From a checkpoint of a small transformer trained on Wikipedia.
Architecture: learned positions, biases, tied embeddings.
Each number is 500 + 40 x the weight over its row's rms, rounded and kept within 0 to 999. Layers, rows and columns count from 0. Numbers have three digits each. The size before them is the row's rms in percent of the matrix's.

# layer 20 attention key, 64x64, rms 0.225, rows 49-63, columns 0-63
122:440561528505438490461467490478495523551553476503485521567568530466481503438542463444438506496467541478560478442560457497571484504426511466523569506507482405544517496524437482497509494499436500
111:562522615500495536536480464472398459519559531524497603489534443522540522498495519505508475464520532550512517522465446476486501531525485456537491468422469460536547518547528453465484544518524564
114:529490456437462504410471477455460488527517512550557532561497495451528515444462473544452501530478484455553454500486563481533481475486486463527507501497427491503461495503464512555613544411527559
087:437511496478498517556439491472527496567530558423509431536467455559462533509476530530501489412438492544457521441448485496531490614575566504519462506457477507521495530514495527553499486520501494
112:564514516513499570519500458495501508539464588526435461482444403548542494481452461437457498547491472494458518457475529521478471494470505518464540499450563537576464444580558502487532508499478550
108:523515536377525532497472496557464542479514505515398537487514471527504554464477455590485542467473489474499546458471528505549490465541505486479556542488523489463520542497551568497518383485504488
108:479470446556484554499537510540505435491508525468485464487463483535536485470501514489578532503532429471458457473535505576520561459541508517519482421458492513506440501386589474456513517515488425
110:535513529472456544498552507587502483464578473473522538538499436423535478513556420536521473511422501488448487457528512449460538553508557510563515453546492487488539492574507532470555481519449523
116:535476458505608499469506490520537521511459489496486561508528409496527500480542464521560527544534493420391556529566485476438547493511503480498502516578442462451488489448452533530482508467519496
105:474510451464468504452479506448493431584571527502510486490458431547474542500459483479557439546469505496513530542485517497510493472501491470574498510546516515477509519533495537577365538455559458
108:505569588451473553502463454488523458488518489536489483554525496496470446508485505538467586509493569515487403432443439525471511483540476485569497500510493436518421467475447529463546542472510531
105:520505517497465399541503540509479559488511501432489425468491480513447517541489535565529538521526575452511487514639507460452536500526483491480519451511537510550457491486488484542503538417543535
141:451441437522470511549524520493517448540450444426432459518457550457484454506493561480427491493535512497541448565558510485572546449528501502531531541513552526485516481542531493541445572511534473
101:443484516421503472550420530504516487522453527442521456508520468527440461524516529536481495518514486573542527503556512534539474464472436468521542522521446526526540605533558448483464513475470406
128:557534482443531569563609497452524531495499534511469514442486539504517513508475477492523451495552417535477575490520504469480429494518590513475458478503588512475466509499504434539465499482491437